{"num_hidden_layers": 18, "hidden_size": 512, "num_attention_heads": 8, "norm": "rmsnorm", "init_std_o": 0.00566, "init_std_up": 0.034, "optimizer": "muon_variant", "beta1": 0.93, "max_steps": 8960}
Each number is 128 + 32 x the weight over its row's rms, rounded and kept within 0 to 255. Layers, rows and columns count from 0. The size above them is the row's rms in percent of the matrix's.

# layer 15 MLP down (transposed), 2048x512, rms 0.046, rows 1757-1809, columns 320-383
size [ 82  95 117 117 101  87 101  92  98  88  90  97  97  98  96  91 101 101 107  86 108 130 132 122  85 100  98 107  97  88  89 100  98  82 111  96 100  78  89  94 102  83 107 101  89 104  80 109  82 104  96 121  91]
[[124 162 119 144 108 164 175 119  87 127  98 100 119 181  80  90 178  74  58 141  83 123 175 133 154  59 113 128 101 119 146 141 138 103 185 113  74  55 128 157  88 138 151 118  86 135 135 123 138  79  98  78  96 176 109 158 163 159 153 142 141 111 164 163]
 [144 104 146 143 131  90 139 107  91 124 171 145 112 126  82  85 130  72 137 138 150 107 138 169 104  54 147  93 149 140 127 104 154 138 107 117 185  85  96 111 167 118 143 134  77 138 129 113 124 101 240 121 161 114 151 115 166 151  93 138 244 139 115  96]
 [128 210 132 140 102 143 192 141 131 142 188  91 124 108  97 119 185 120 150 115 114 114 126 160 107 169 130 188 165  80 108 179  60  76 135 105 187 107 149 135 132 145 157  80 197 160  91 107  67 116  71  99 157 122 105 133  83 120  79 152 169 118 212 108]
 [154 106 156  88 114 146 172 142 137 150 155  95 135 128 163  63 141 144 151 144 136 113  77 145 118 105 102 146 139  89 154  99 110 106 125 136  95 135  82  43  81 203 109 111 113 118  86 161 106 105 149  95 129 108 161  92 103 146 111 157 140 113 133 161]
 [120 158 121 111 188 111 119  49 131 156 140  91  90  61 158 154 148 150 147 134 161  90 119 112 150  94  87 109 125 144 127 167 137 160  94 156 102 112 125 139 160 117 180 133 154  63 124 126 163  77 123 123 168  75 216  75 120  71  96 154  45 122 121 131]
 [111 113 189 229 114 151 138  77 105 123 144  94 120  97 107 152  86 111 142  82 128 124 199 111 158  85 122  81 129 103  72 130 111 103  99 152 161 146 152  97 149 117 128  89 109 110 135 100  76 140 102 146 133  93 142 113 101 145 183 103 119 152 148 127]
 [129 122 127 144 202 130 110  89  96  71 111 136 126 134 155 106 118 160  69 116 153 127 154 126 150 132 117 152 153  96 117 143 163 169 173 134 110 102 139  85 137 107 103 117 149 143  96 106 129 152 112 142 116  81 112  88 150  79 130 112 172 167 130 145]
 [112 110 182  54 119 196  92 114 132  82 161  81 112 159 163 140 184 113 122 128 132 150 171 116 126 171 103 152 158  99 109 161 100 161  97 154 166  87 107 184 128 110 111 113 169 182 112 157 139 135  86 112  69 138 123 144 105 154  69 158 121  84 156  74]
 [120 102 142 141  82  97 119 156 107 188 122 153 176 153  67 102 204  80 128 129 145 137  85 103 102 131 130 106 108 146 162 155 146 132  89 161 104 125 140 108  65  98 176  85  90 120 108 130 156 140 154 140  91  76 141 138 102 162 105  98 168 129 133 117]
 [ 93  70 162  89 161 101 132 196  61 118 115 121 127 123 128 116  91 144 110 139 176 117 168 183  97 163 177 123  88 152 150  89 193  97  99 163 158 157 180 142 107 110 119 118 148 128 187  86 138 163 119 172 174 109 160 172 153 132 171 131  75  84 153 162]
 [127  98 116 117 179 136 162 131 125 135 147 129 190 162 124  84  87  95 113 131  82 160  73 136 123  88 144 102 118  92 105 107 118 160 129  48 114 100 150 149 192 122 111 139 123  84 133  75 179 138  79  94 164  95 105 132 133 255 165 152  47 200 144 185]
 [113 199  71 150 119 102 109 139 127 124 149 148 158 133  79 123 108 220 151 111  80 179 124 133 131 106 179 120 148 113 129  82 161 119 155 122 151 100 118 186 126 105  82 114 100 102 148 102 135  74 106 130  81  86  97 147 112 124 132 142 116 133 131 116]
 [163 141 105  79 150 173 151  96 109  73 110 132 158  85 156 155 117  92 169  91 102 138  52 150 139 118 140 217  89 152  95 149 105  91 144 155 188 121  90  94  60 119 119 144 132 164  77 171 141 111 131 121  55 109  94 122 131  75 115 173 131 118 104 122]
 [ 85 138 150 131  86  88 135 160 142 112 107 101  92 192 148 148 103 190 133 128 173 111 103 104 133 127 117 130  71 167 179 110 110 141  85 128 125  97 158 106 147  49 185 110 145 101  50 142 101 106 147  75  98  95 111 167 126 179 152 100 102 115  92 155]
 [101 136  80 130 159 102 119 101 139 151 210 116  91 136 153 150 113 103 155 148 162 182 156  89  98 116 131 145  91 189 105 114 112 131 170 161  96  79 153 181 120  86 137 126 106 108  82  97 169 168 111 129 198 115 167  98 160 211 127 116  84  83 151 176]
 [166 125 116 157 196 153 121 138 175 107 119 152 127  55 112 124 167 139 106 159 120 125 136 137  84 103 115 136 126 116 110 188 147 138 144 107 144 129 183 118 128 140 119 148 105 164 107 150  69 150 150 142  94 152  97 124 135  71 107 123 191  97  95 112]
 [122 114 168 112 116 133 170 148 127 129 109 167 155 131 130 128 160 149 156  56 152 109 117  96 141 151 136  72 105 148 183 139 131 117 111 103 167 128 106 111  45 119  98 140 144 150 179  72  89 161 153  76 131  76 124 126 111  84 142 128  60 127 114 176]
 [156 184 142 100 105 136 171  51 124  95 131 134  92 126 133 115 104 130  63 173 104 116  73  81 173  74 152  58 115 103 138 134 144 117 130  97 182 151 162 153  80 165 144 100 160 123 131 100 149 110  44 151 171  92 134 143  96  69 114  93 114 144 158 159]
 [122 113 127  92 134 114 137  85 160 120  88 120 154 168 110 118 161  83 168 161  70  94  64 174 108  88 131  89 156 116 149 168 141 100  87 122 102 126 135 118 163 179 147  80 218 146 146  97 181 117 127 182  74 171  62  74  94 179 122 123 129 131 113  94]
 [157 113  92 142 131 100 177  92 174 113 195  88 160 102 102 125 154 114 156 148 154  48 116 113 134 161 191 102 101 110  94 120  46 130 167  47 136 150  92 117 156 180 125 173 123 120 110 127 109 165 143 111 141 110 121  85 116 130  74  96 129 144 141 136]
 [ 96 175 177 128 160 119 151 164 115  95  99 153  97 143 100 183  95 168 173 124 155  96  95 142 159 106 177 190 140  87 132 104 123 150 161 161 183  95 123 193 160 161 118  94 134 156 143 143 181 108 122 114 210 120  87 108 114 173 131 114 158 107 136 170]
 [156 116 116 139 188  94 120 126 175 115 129  90 143  60 108 112 126 115 156 109 176 155 176 183  76  91 165 107 177 114 170 149  78 106 102 160 164 121 107 101 152 152 124 124 160 140 171 171  53 206 147 160  71  93 159 109 101  93 136 121  92 158  83 157]
 [134 125 118 109 126 128  81 128 144 128 181 153 186 120 140 113 126 214  85 102  99 119 131 169 160  78 121 113 100 154 100 110 134 136 114 100 139 143 187 114 117 108  75 139 148 131 136  83 163 122 126  70 105 124 120 101 105 214 147  89  76 102 102 228]
 [110 140 160 128 186 146 155 127 156 137 150 106 135 136 128 132 108 172  78 149 175 140 120 140 144  92 109 152 107 169 133 141  94 155 104  74 163 143 121 113  90 176 141 100 129 112 198 142 117 174 104 124  83 105 112 137  75 149  41 142 104 130 109  96]
 [184 107 118 157 112 116 151 126  94  69  77 157 149 131 155 126 147 108 160 132 198 159 109 104  80 118  82 101 154 104 172 170 115 115  97  73 136 135 134 111 150 108 110 177 162 124 107 112  92 167 108 100 124 101 145  98 138 112 140 117  66 153 177 140]
 [114 136 175  90 129 146 127 145 139 184 121 133 132 122 102 101 131 159 152 112  93 140 157 123 173 147 115  76 111 148 160  91 137  87  98 147 143 138 154 191 124 102  83 126 148 123 105 137 171  98  99 133 150 160 122 151 105 240 129  63 149 172 119 125]
 [165 101  86  69 196 144 155 105  69 139 140 113 115 121 102 161 117  73 128 185 127 128 158 100 119 131 144 156 119 163 107 121 134 168 156 109 139  90 167 125 127  82 154 146 189 207  94 173 135 115 130 114  70 107 118 211 131 188 135 129 198 129 124 145]
 [144 111 125  68 148 131 165 182 196 141  95 179 131  91 112 119  67  99 125 106 145 106 134 136 119 109  96 139 132 129 126 128 115  77  78 180 115 118 110  91 137 137 127 161 157 126 113  55 157 100 188 127 114 143 137 137  71  33 218  97 149 146 126 162]
 [ 71 145  84 112 104  88 138 133 169 112 129 114  90 148 143  56 198 154 179 129 177 144 140 115 173 104 145 109 106  95 136 129 108 158 133 124 148  86 188 132 131 124 180  93 125 117 133 151 117  85 146 163 106 147 103 107 124 121 110 160  85  55 121 132]
 [114 125 135 138  77 108 173 126 139 150 183 102  63 157 170 111 161 143 108 137 106  85 167 138 114  52 113 130 135 110  88  83 104 108 111  76 176 110 131  99 130  84 153 136 143  98  98  98  63 166 175 165 135 144 152  95 110 134 199 165  63 134 161  86]
 [122 145 119 217  86 149  98  60 111 155  94 141 168  96 146 161 146 145 126 156 162  96 110 133  91 117  57 103 128 144  70 118 148 194 124 108 149 170 113 124 145 133 173 107 119 180 106 126 209 159 117 107 100  93 103 102 189  89 127 118 149 114  87 142]
 [ 91 171 104 147 122 183 143 103 117  62 133  71 109 146 121 171 175 174  88 158 151 119 111 112 138 161  74  67  80 103 140 136 111 124  78 104 104 147 167 162 150 129 134 104 101 123 155 113  93 129 119  81  92 175 173 130  74 255  73 144 155 120 129 144]
 [140 144 119 115 102 118  66 108 167 128 151 134 168 148 118 118 125 132 120 109  94  78 113 165 117 164 118 153 176 152 129 115 108 169  87  75  84 128 191 153 102 142 156  96 105 113 188 180 126 146  98  76  55  71 167  92 141  57 154 128 162 121 117  71]
 [121 131  78 101 118 127 132 154 140 132 189 210 129 139 118 120  98 168 150 117 138 127 134 118 100 143 158 139 135  92 116 153 149 124  81  93 177 121 119 123 136 124 138 104 138 125  82 120 111 153 143 147 158 144 115  76  82 141 141 167  91 108  84 144]
 [120 114 123 159 140 113  74 116 136 152 152 123 149 104  82 115 147 154 198 132 143 114  82 151 115 121 118  81 152 174 107 156 184 157 112 164 104 159 184 117 154 124 108 108 130 118 120 122 101 130 118 112 140 157  78 115 148 131  44 127 114 187  88  91]
 [156 162  75 131 199 138 125 101 168 138 167 121 136 129 112 194 146 154 141 101  63 132 136 168  71 136 133 158 137 137 141  68 103 134 134 133 102 165 122 135 155 158 155 178 157 130 143 133 142 121 111 182 102 123 129  78 125 107 170 179 154 210 121  97]
 [171 134 124 137  48 206 145  96 121 138  90 149 112 126 127 167  98 141 158 130 135  84  84 132 112  90 149 168 159 104 137 146 123 125 148  91  92 125 173 100 139 119  62 118  68 170 193 126 161 103  89 137  94 136 165 125 155 155 193 160 135  75 103  92]
 [155 131 128 146 117 126 121 172  99 132  86 148 118 152 149 173 140 190 138 198  96  81 178 160  84  90 116 131 127 121 114 133 189 139 114 127  65 134 172 123 134 161 147 137 139 119 137 147 143 131 162 102 101 117  99 122 137 123 124  94  80 100 135 129]
 [137 166 190 165 129 134 172 176 108 117 111 122 158 162 114  97  96 153  89 129 115  95 133 121 145 136 147  91 155 100  64 158 174 118  95  87 152 158  99  71 166  98 132  66 130 123 165  87 124 110 133 158 104  88 136 110 127 171 106 170  87 111 133 132]
 [162 145 139 200 117 115 153 164 158 127 118 200 122 216 121 153 152 123 153 109 137 142  92 124  94  71 138 108 117 153 107 131  88 145 190 137 161  93 139 110 121 127 174 102 161 110  73 179 122 114 112  95 123 154 125 135 122 101 150  86  72 176  76 103]
 [172 165  91 108  98 144 137 134 117 160  94  78 138  58 155 141 139 163 150 147 152 130 108 107 118  61 126 122 179 100 131 164 148 112 162  75 116 120 164 173  79 100 140 189 158  81 103 147 159 116 166 201 187 140  85 111 150 159  99 188 148 157 147 151]
 [131 145 166 168 189 167  97 131 127 138 115 138 102 165 183 112 126 125  86 116 150 125 102  90 192 113 137 105 108 151 111 149 102  88 142 105  75  69 105 158  79 115 164  84 147  82  95 141 131 165 121 148 160 111 153 116 159 255 128 181 139 149 113 125]
 [ 69 174 124 157  97 116 110 131 117 127 142 108 190 180 158  86 106 157 134 150 198 104 105 156 119  91 151 148 120 154 108 144 120 110 112 182  86 119 129 108 168 125 163 128 177  80 152 101 137  85 136 112 142 102 105 127 119 220 137  84 143  65 129 129]
 [157 133  85 122 134 155 115 161 156  74 119  66  90 116  81 131 135 111  72 126 146 113 180 176 134 155 110 105 149 113 118 118 150  61 112 129 129 143 184 146 176 136  93 155 171  88  83  84 103 136 112 140  70 188 165 147 139 168 148 171 145 148 145 151]
 [132 120 138 132 144 127 104 164  96 128 151 124 131 115  74 111 158 155 164 127 171  95 131 148 136  74 125 139 133 208 149 141 153 128 149 113 123 153  86  97 132 148  75  92 132 134 121 112  92 153 161 141 185 108 151 142 164 118  83 120 110 173 196 176]
 [ 65 152  78 121 180 122 148 114 120 158 138 175 105  99 130 107 163 135 104 165 113  96 148 112 113 120 146  82 140  94 167 135 131  99 157 129 181 176  93 162 160 124 161 164 174 162 141 111 121 162 158 195 107 144 147 145  78 137  95 130 144  94 137 109]
 [ 95 173 150  94 102 111 114 142  80 170 147 130 152 140 135  98  84 132 137 108 122 165 115  31  81  91 164 135 108 103 140 148  88 119 193 131 130  83 214 121 140 124  97 124 112  68 145 104 130  93 143 187 144 113 101 156 188 112 191 146 171  84 168 118]
 [111 154 117 140  70 198  58 152  87 109 141 141 125  65 113 153 119 126 109 134  99 149 173  83 106  96  66 152 121 163 149  80  95 201 118  95 133 150 164 103  80 116 103 148  88 171 157 123 107 139 117 139 137 103 103 126 174 100 110 122  96  57 152 141]
 [121 110 165 184 108 105 165 149  73 147 131 120 111 179 181 137 151 126 134 104  63 105  67 140 115 140 139 104 142 139 171 140 194 134 139 119 130 143 141 144 150  79 143  88 132 105 126 146 125 125 131 119  82 124 167 163 129 193 113 105  99 108 140 170]
 [ 76 115 115 164 197 152  99  92 101  96  95  48  89 172 123 128 157 137 118  72 184 133 178 126 102 109 137 168 153 112 136 148 126 148 130  98 141 123  89 138  93 102 165 120 119 139  78 129 156 137 125 115  80 145 113  81 166  83  80  72 149 137 126 146]
 [ 65 131 155 168 132 179 171 160 130 125 136 149 164 131  53 137 144 104 146 163 113 137  93 137 123 161 138  80 123 108 111 143 148  99 102 126  76 120  96 114 120 128 129 139 112 139 124  90  65 160 114  69 162 168 131 100 150  94 110 162  14  89 162 130]
 [139 159 162 160 138 142  91 103 108 110 128 131 131  86 137 133 158 160 116 159  78 124  87 104  84 214 118 150 112  58 136  96  87  91  97 101 157  79  92 131  80 139 146 167 178 104 105  80 156 153 134  64 160 145 111 139  93  51  91 168 122 126 119 124]
 [137 163 127 139 178 179 128  89 126  98 183 148 116 185 134 173  40  94  95  71 144 152 122 161 112 106 150 145 149 150 135  84 158 108 115 105 128 113 120 181 106 151 170 145 160  77 126 102 129 134 145 154 132 158 145 138 175 132 163 124 138 128 142  99]]
# layer 15 MLP up, 2048x512, rms 0.0581, rows 1758-1809, columns 320-383
size [ 90 103  99 102 102 106 103 106  98  94 104 100 102 113  91  94  93 104 102 104  96  83  99  98  92 100  90 100 106 105  92 103  98 101 101 106  95  92 102  99  96  94 102  94 106  95  97 102  96 101 100 101]
[[101 104  79  89 123 167 126 104 106 162 151 111 223 109 136 152 140 147  37 134 161 147 132 160 130 132 166 122 131  71 169 145  92  76 116 136 143 105 112 145 154 140 134 136 116  85  75 134  58 151 172 171  84 112 114 109 165 125 106 164 151 169 134 112]
 [138 167 155 143 142 114 166 156  69 128 168 105 139 143 114 121 183 135 208 142 118 124 159  96 159  84 134  99 161 146 130 121 124 120 138 147 142 143  95 119 127 162 165 177  55  77 116 131 138 154 118 151  95  42 122 143 142 184 109 107  94 168  95 118]
 [144  75 136  61 139  73 162 110 172 137 118 142 121 120 144 156  74 154 123  20 167 152 148 114 111 180 158 138 129 174 100 142 114 123 156  93 188 118 141 141 170 179 189 169 138 118 143 141 142 142 198 164 133 144 160 164 127 137 158  60  84 109 102 112]
 [ 96 144 134  95 133 100 130 114  52 119  77  93  95 171 153 121 137 145 163  63 130 121 147 140 179  83  85 114 132 168 142 117 131 190 154 121 153  80 215 170 148 147 129 132 109 166 104 118  93 174 121 182 125 116 147  89 119  88  90 104  70  85 126 131]
 [ 65 125 131 123 107 129 100 138  90 151 168 123 188 104 190 128 134 131 118 162  71  93 188  99 186 127 131  94 104 208 129 188  86 116 146 184 137 155  95 150 144 170  77 122 137 163 179 161 136 109 100 135 183 154 144 158 144 101  75 129 150 144  96 109]
 [ 88 165 139  87  85 170 160 136  79 144 144 165 140 125 100 155  82 123 172 155 124 169 175  92 111 146 143 127 130 159  78 118 143 162 139 137 101 118 111 115  76 153 125 165  94 178 147 141 136 151 142 115  74 105  80  93 102  79 145 124  84 150 120 132]
 [ 91 144 120 123 166 110 165  92 136 162 157 144 118 179  64 110  68 172 150 105  86 134 134 121  88 102 111 133 156 134 182 105  81  93 179 118 136  83 100 104 200 154 187  86 116  78 142 133 138 168 162 103 131  99 193 124 110  97 129 175 127 149 133 108]
 [151 179  83 152  60 141 139 144 162 130 114 102 148 153  35 116 148  92 128 157 158 151 156 151 175 127  82 124  96 140 142 117 147 116 173 132 152 129 100 130 142 175 134 176 128 127 119  75 174 142 154 124 154  92 138 145  67 160 134 127 116 101  92 101]
 [132 156  90 200 138 110 158 223 107  96 156 147 121 153 162 138 177 134 195  83 131 153 159 144 110  89 108 151 109 175 115 167  63 177 140 148 113  66  70 142 124  70 140 109 111 124  82 143 137  88 139 105  85 157 128  91 157 137  65 141 122  97 118  88]
 [150 122 210 147  60 118 100 167  86 119 153  81 141 157 154 159 104 154 128 108  83 135 138 120 107 103 133 134  61 157 120 190  74 160 140  98 155 124 116 145 140 149 117  90 137 115 212  91 150 164  77 127 115 131 138 223 103 151  86  97 129 138 111 199]
 [127 156 151 129 132 107 158 106 169 149 212 121 102 107 125 114 166  74  89 141  95 105 107 129 101 107 168 139 146 101 117 145 126 162 149  69 117 147 127 128 146 114 179 126 157 131 114 105 180 100  93 125 143 102 113 154 129 109 145  87 108 153 131 155]
 [120 152 187  93 112 104 171  83 127 122  72 137 130 154 153 106 140  54 172 146 144 107  74 124 130 116  78  88  98 115 124 105 160 157 123 142 137 104 135 162 176 172 125 128 109 159 112 148  85 170 131 111 113 108  84 127 171 131 149 166  76 138 141 109]
 [131 153  99 123  90 152  75 151 102 159  83 142 149 134 121 117  99 130 131 133 105 139  85 199 106 177  93 143 166 134  72 109 118  97  93  63  95 116 166 112 173 100 166 131 165 150 115 100 148 123 152 131 130 149 100 106 115 121 125 154  88 110  79 155]
 [135 165 140  91  74 146 143 138 120  77 178 104  53 153 125 142  86 107 168 168 115  33 127 133 144 170  98 146 106 114 150 131 125  84  85 134 142 105 128  99 114 106 110 142 125 110 118  81 153 147 115  80 148 117  66  99  86 102 122 133 167 127 123  67]
 [143 175 133 100 113  99  96 146 170  85 135 146 102 180 138  68 161 146 137 192  78 143 145 124 100 149 148 133 178 138  99  42 171 147 130 148 150  47 204 108 114 123 114 103 153 124 120 107 142 201 159 156 152 170 161 235 112 109  73 149 151 109 144 159]
 [182 159  78 130 111 128 105 134 143 100 202 109 128 102 130 112 116 126 160 198 112  77  87 116 159  85 112  61 133 122 148 119 216 128 144 116 150  85 112  92 121  65 127 157 104  41 146  86  96 159 223 141 109 104 115 191 157 143 188 122  94 106 132 173]
 [138 187 169 141 155 138  88 123 105 144 178 161  78 182 119 121 130 152 162 134 165  99 121 105 127 120 197 135 179 100  78 115 137 121 106 126 108 144 131 128 149 164 128 152 127 165 112 109 103 102  81 184 138 140 157 147  78 109 150 190 150 111  52 179]
 [171 112 136 174 146  69 130  91  97 192  85  48 182 136 124  89 121 147  89 148  95 124 181 133 145 110 182 209 134 103 138 126 138 134 146  71  92 108 177  80 134 124 149 166 134 104 104 147 149 141 157 142  90  38 205 140 142 141 127 157 124 140 109 112]
 [134 117 135 138 130  95 154 139 102 108 155 143  89 136 156 134  99 105 118 122  96 127 143 165  74  71 120 166  97 145  66 183 117 126 101 157  68  83 111 124 158 106 158 111 119 136  99  92 181 210 130 111 125 119 143 134  97 133  46  95 135  95 111 151]
 [188  98 124  53  99 137 109  71 211 126 141 179 136  78 183 111 151 142 156 132 112  72 167 124 155 154 136 122 168  97  55 136 117 149 124 155  97 101 111  82 108 114 159 116 111 117  89 142 131 139 120 116 125 174 191 159 126 148 135 135 133 151 167 135]
 [156 101  48 165  89 140  73 115 126 154 104 141 146  86 134 226 103  72 108 107 138 128 154 139 138 185 108 146 108 113  83 117  96 143 136 131 109 149  78 107 144  84 132 159  78 126 168 173 167 121 119  89  96 163 154 138 158 219 117 137 102  63  39 196]
 [ 97 165 140 159  95 174 155 104 118 175 121 166  45 169 144 148  68 121 115 118 153 132 151  92 120 184 119 148 102  91 150 126 134 166 139 151 102  92  65 118  83 141 189 116 130 117 141  85  95  91 156 116 158 140 132 192 119  98 112 120  83 150 112  69]
 [ 83 154 125  74 131  98 121  99 118 164 183  96 129 122 101 110  81 136 188 157  99 132 160 103 175  60  97 116 152 127 116 168 151 134 122  67 102 169  95 134 157 101 103 168  74 124 143 158 160 127 144 118  91 188 123 128  77 123 141 158  94 121 118 118]
 [122 164 123 111 118 110 102 142  74  78 113 102  85 125 171 151 131 101 100  53 106 138 169 105 109 106 171 122 130 150 127 121 157 131 135 104 123 135 115 150 131 162 171  72 141  64 137 136 114 127 130 218  99 115  62 139  84 160 193 144 141  77 127 148]
 [131 175  85  91 133 142 113 143 102  73  80 127  84 119 128 132 109  77 108 126 103 126 112 107 113  80 126 133 137  39 119 167  87 167 157 106 133 138 115 170 122 125 202 103 104 197 184  82  75 171 114 185 153 116  83 158 185 110 165 149 133 142 156  86]
 [124 136  73 116 114 118 201 146 131 128 191 138 125 172 150 118 108 180 128 114 169  75 120  78 177 162 214 142 163 147 144 127 118 169 179 105 127 108 115 163 159  62  95 133 111 108 169 100 110  77 131 140 115 168 112 149 131 134 174  97 209 109 123  86]
 [138 154 102 147 160 172  95 141 157 108 151 150 170 127 179 177 103 118  97 114 141 107 207 156 156 139 137  96 176 129 124 152 104 181  92 126 135 123 112 144 111 124 121  95 107 159 168 157 132  97 130 123 145 139 117 117  93 127 118  99 165 121 117 167]
 [116  97 185 133 161 160 140 139 112  91 129 127  61 104 171 109 174 105 126 172 103 147  84 134  73 122 140 122 176  80  65 116  87 111 164  71 143  83 113 111 168  92 148 102 148 149 160 168 138 176  85 148 108 108  79 154 164  63 168 111  86  91 103 130]
 [125 131 140 166  98  69  45 123 141 137 152 128 182  84 105  88 153 118 100 123 132 104 127 107 149 157 117 146 151 178  64 102 168 121 137 130 105 141 155 110 164  66 117  88 103 152 113 168 147 152 128 133 107 153 121 144 176 132 119  77 186 122 182 119]
 [165 143 125 148  32 130 110  71 145 147 112 140 155 171  97 155 129 121 169  37 137  84 108 118 132  90 165  64 117 143 119  95 106 138 143 133 207 170 138 130 168  97 155 127 145 139 145 107 139 164 202 140 110  80 110  75 127 198  85 110 131 132 125 109]
 [157 102 122  97 109 150 113 110 109 103 123 120 154 100 125 158 119 142 148 106 186 139 189 144 120  63 164 117 156 114 127 131 141 181 120 114 101 131 147 127 147  92 100 151 116 152 112 121 120 153 101 154 141 129 128 142 107 204 198  77  93 171 155  50]
 [128 132 152 159 164  98 159 105 115 106 122 139 123 121 148 155 136 124 131 130 104  82 148  84 168  83 119 124 156 137 151 156 169 108 144 120  61  97 128 129 153 104 150 123 170 157 133 137 133 101  96 136  94 102 121 134 141  72 153 165 126  88 113 147]
 [109 125 108  72 105 135 114 206  99 176 113 120 142 116 114 138 131 138  95  76 145 105 193 168  78 133 104 112 119 147 145 122 126 138 161 105  86 119 124 128 130 165 118 124 137  93 108 170 114 158 185 104 138  83 143 101 183 190 126 131 120 167 120  96]
 [ 95 140 100 162 111  77  94 131 184 101 178 139 133 160  97 171 147 148 141 136 144 127 133 102 135 113  53 131 105 148 123 144 163 181 140 153 110  93  94 162 151 168 177 114 216 178 196 109 161 177 137 133  86 107 112 141 127 102 105 160  95 101 114 150]
 [150 125 174 170 131 157 129 111  92 145 133 137  98 122 210 105 167  96 167 112  72 106 173 114  89  98  74 142 122 127 121 126 178 118 112 122  93 130 129 107 127 103 138 118 144 174 164 168 166 101 155 131 146 167 129 116 121 149 162 117  85 172 111 156]
 [111  91 113 131 174 130 156 124 121 127 106 144  65  71 153  81 171 137  60  92 156 105  88 106 148 175  92  94 161 140 124 140 146 151 143 191 129  45  79  87 155 101 182 125 105 133 136 161  67 139 184  80 112 118 131 138 124 140 137 184 131 171  89 170]
 [135 127 142 145 105 116 107 135  78 171 156 123 164 103 111 171 134  88 148  84 147 139  95  95  92 164 160  75 163 145  91 137 144 130 104 143 109 167 125  43  56 139 131 143  83 158 140  97 161  86 136 109 128 130 134  99 131 128 116  86 130 131  84 196]
 [ 87 112 155 104 183 114  67 111 175 110 105 168 143 113 166 157 146  86 125 186  74 109 105 125  87  95 143 158 161 121 118 145  89 167 112 108 138  41  96 153 136 122 123 209 115 119  98 114 118 113  81 152  74 185  65 112 203 132 139 134 135 109 109 206]
 [157 112  88  48 121 123  96 145 132 139 112 131 109 117 157  88  92 169 116 162  93 161  90 135 116 140 142  81 125  83 127 139 175 134 140  85 109 144 126 107 133  94 122 112  84 129  89 100  99 136  96 116 202 134 162 121 116  93 139 169 182 203 149 153]
 [165  99 189 112 100  84 153  97 147 205 125 147 164  70 160 136 102 125 122  34 100 157 141 118 100 119 109 128 126 111  86 120 174 103 199 150 143 125 120 172 198 172  61 155 148  92 126  83 151 195 155 169 141 154 152 159 156 154 139 100 142  94 130 116]
 [176 157 112 182  69 114 133 109 158 109 122 126 130 152 118 174  86 129 123 164 140  73 201  91 157 171 134 152 106 116 131 143 120 144 134 133 153 149 105 162  91 118 150 107 103 128 107 142 172  99 188 154 119 181 137 195 100 202  85  99 154 121 132 110]
 [131 123  84 108 112 163  95  96 138  75  92 155 137  46 122  99 207  70 132  97 125 107 118 140 129 100 131 127 162 152  92 147 134 142 132  84 130 136 123 124 190  91 108  81 148 153 154 129 107 127 135 117 142 175 107 103 152 101 136 151 112 111 123 112]
 [113 140 100 118 143  86  56 108 173 177 113 136 106 195 131 136 121 146  95  74 137 133 120 121  71 172 114 129 155 117 194 182 185 139 176 154 119  99  59 131 169 182 176 133 139 115  61  84 100 103 140  96 127 155 156  84 101  81 167 179  92  84 131  94]
 [132  65 152 131 172  82 122 103  79 112 186  97 167 110 152 112 122 131 105 163  80 123 108 121 155  91 179  77 201 175 144 179  94 130 187 115 193 139 153 119 154 116 145 124 149 133 112 173 127 128 109 131 125 190 110 157 158 142 169 137 118  90 175 181]
 [163 115 132 144 115 135 167 146 114 135 161 167 157 144 159  82  57 128 128 142  54  94 115  52 156 153 155  92 129 146 106 143 144 112 118 111 164 161 156 118 108 118 114  81  77 115 189 111 147 108  89 198 117 104 138 117 121  62 128 155 122 118 108 194]
 [156 103 133  91  99 164 107 156  93 201 148 116  96 101 152 140  95  96  81 100 112 138  98 129 107 118 125 170 141 103 190 163 105 107 143 152 136 108 138 156 132 150  92  73 133 131 188 101 173 152 213 151 137  97 170 109 161 161 127 140 109  88 102 135]
 [142 139 123 163 192 132 110 130 113 130 120  79 175 157 142 105 189  83 162 194 137 156 156  63  94  89 125 108 118 104 120 146 103 102 152 114 100 121 131 103 114 177 118 133 139 127 134 173 156 152 157 104 166 128 105 114  83  71 149 142 180 155 112 153]
 [ 74 142 107 106 161 138 181  43 131  85 156  85 158 155 172 135 165 114 169  65 117 116 174 152 151  85 105  85 135  82 139 151 145 124 166 132 145  95  91 100 152  67 116  85  98 186 124 140 141 120 152 154  97 151 118 130 106 171  83 157 157 111 111 118]
 [143 166  96 128 115 138 152 103 117 167 134 118 136 126 123  74 189  86 103  94 104  63 168  96 117 165 138 102 191  81 107  76 112 146  69 108 145 145 173  91 199 174  65  79 152 133 156 153 103 122 124 144 153 174 105 177 115 120 163 149 135 153  76 124]
 [117 148 116 162 135 145 120 121 101 138 222 135 179 100 120  94 172 147 101 121  98 142  48 100 134 126 103 108 131 153 168  73 152 119  97  83 100 160 131 133 128 151 178 142 130 111 146 141 169 138 176 107 118 165 143 160 150 141  82 156 182  60 122 132]
 [174 138  93  83 159 122 159 182 137 223 125 142 128 112 144  87  89 146 129 154  98  90 126 136 148 147 109  96 135 124 107 154 126 156 110 103 161 129 174  45 185  65 104 144 155 115 118  65 125  73  91 168 122 126 132 157 109 111 135 109 129 165 171  94]
 [130 100 127 147 136 121 123 151 171 168 151 122 147  94 113  74 202 126 112 124 103 135  69 147 169 110 135 110  82 142 141  99 178  84  68 136 105 122 116 136 117  70 152 107 124 111 189 180 123 136 163  72  98 107 154 134 124 143 105  52 119 157 130 136]]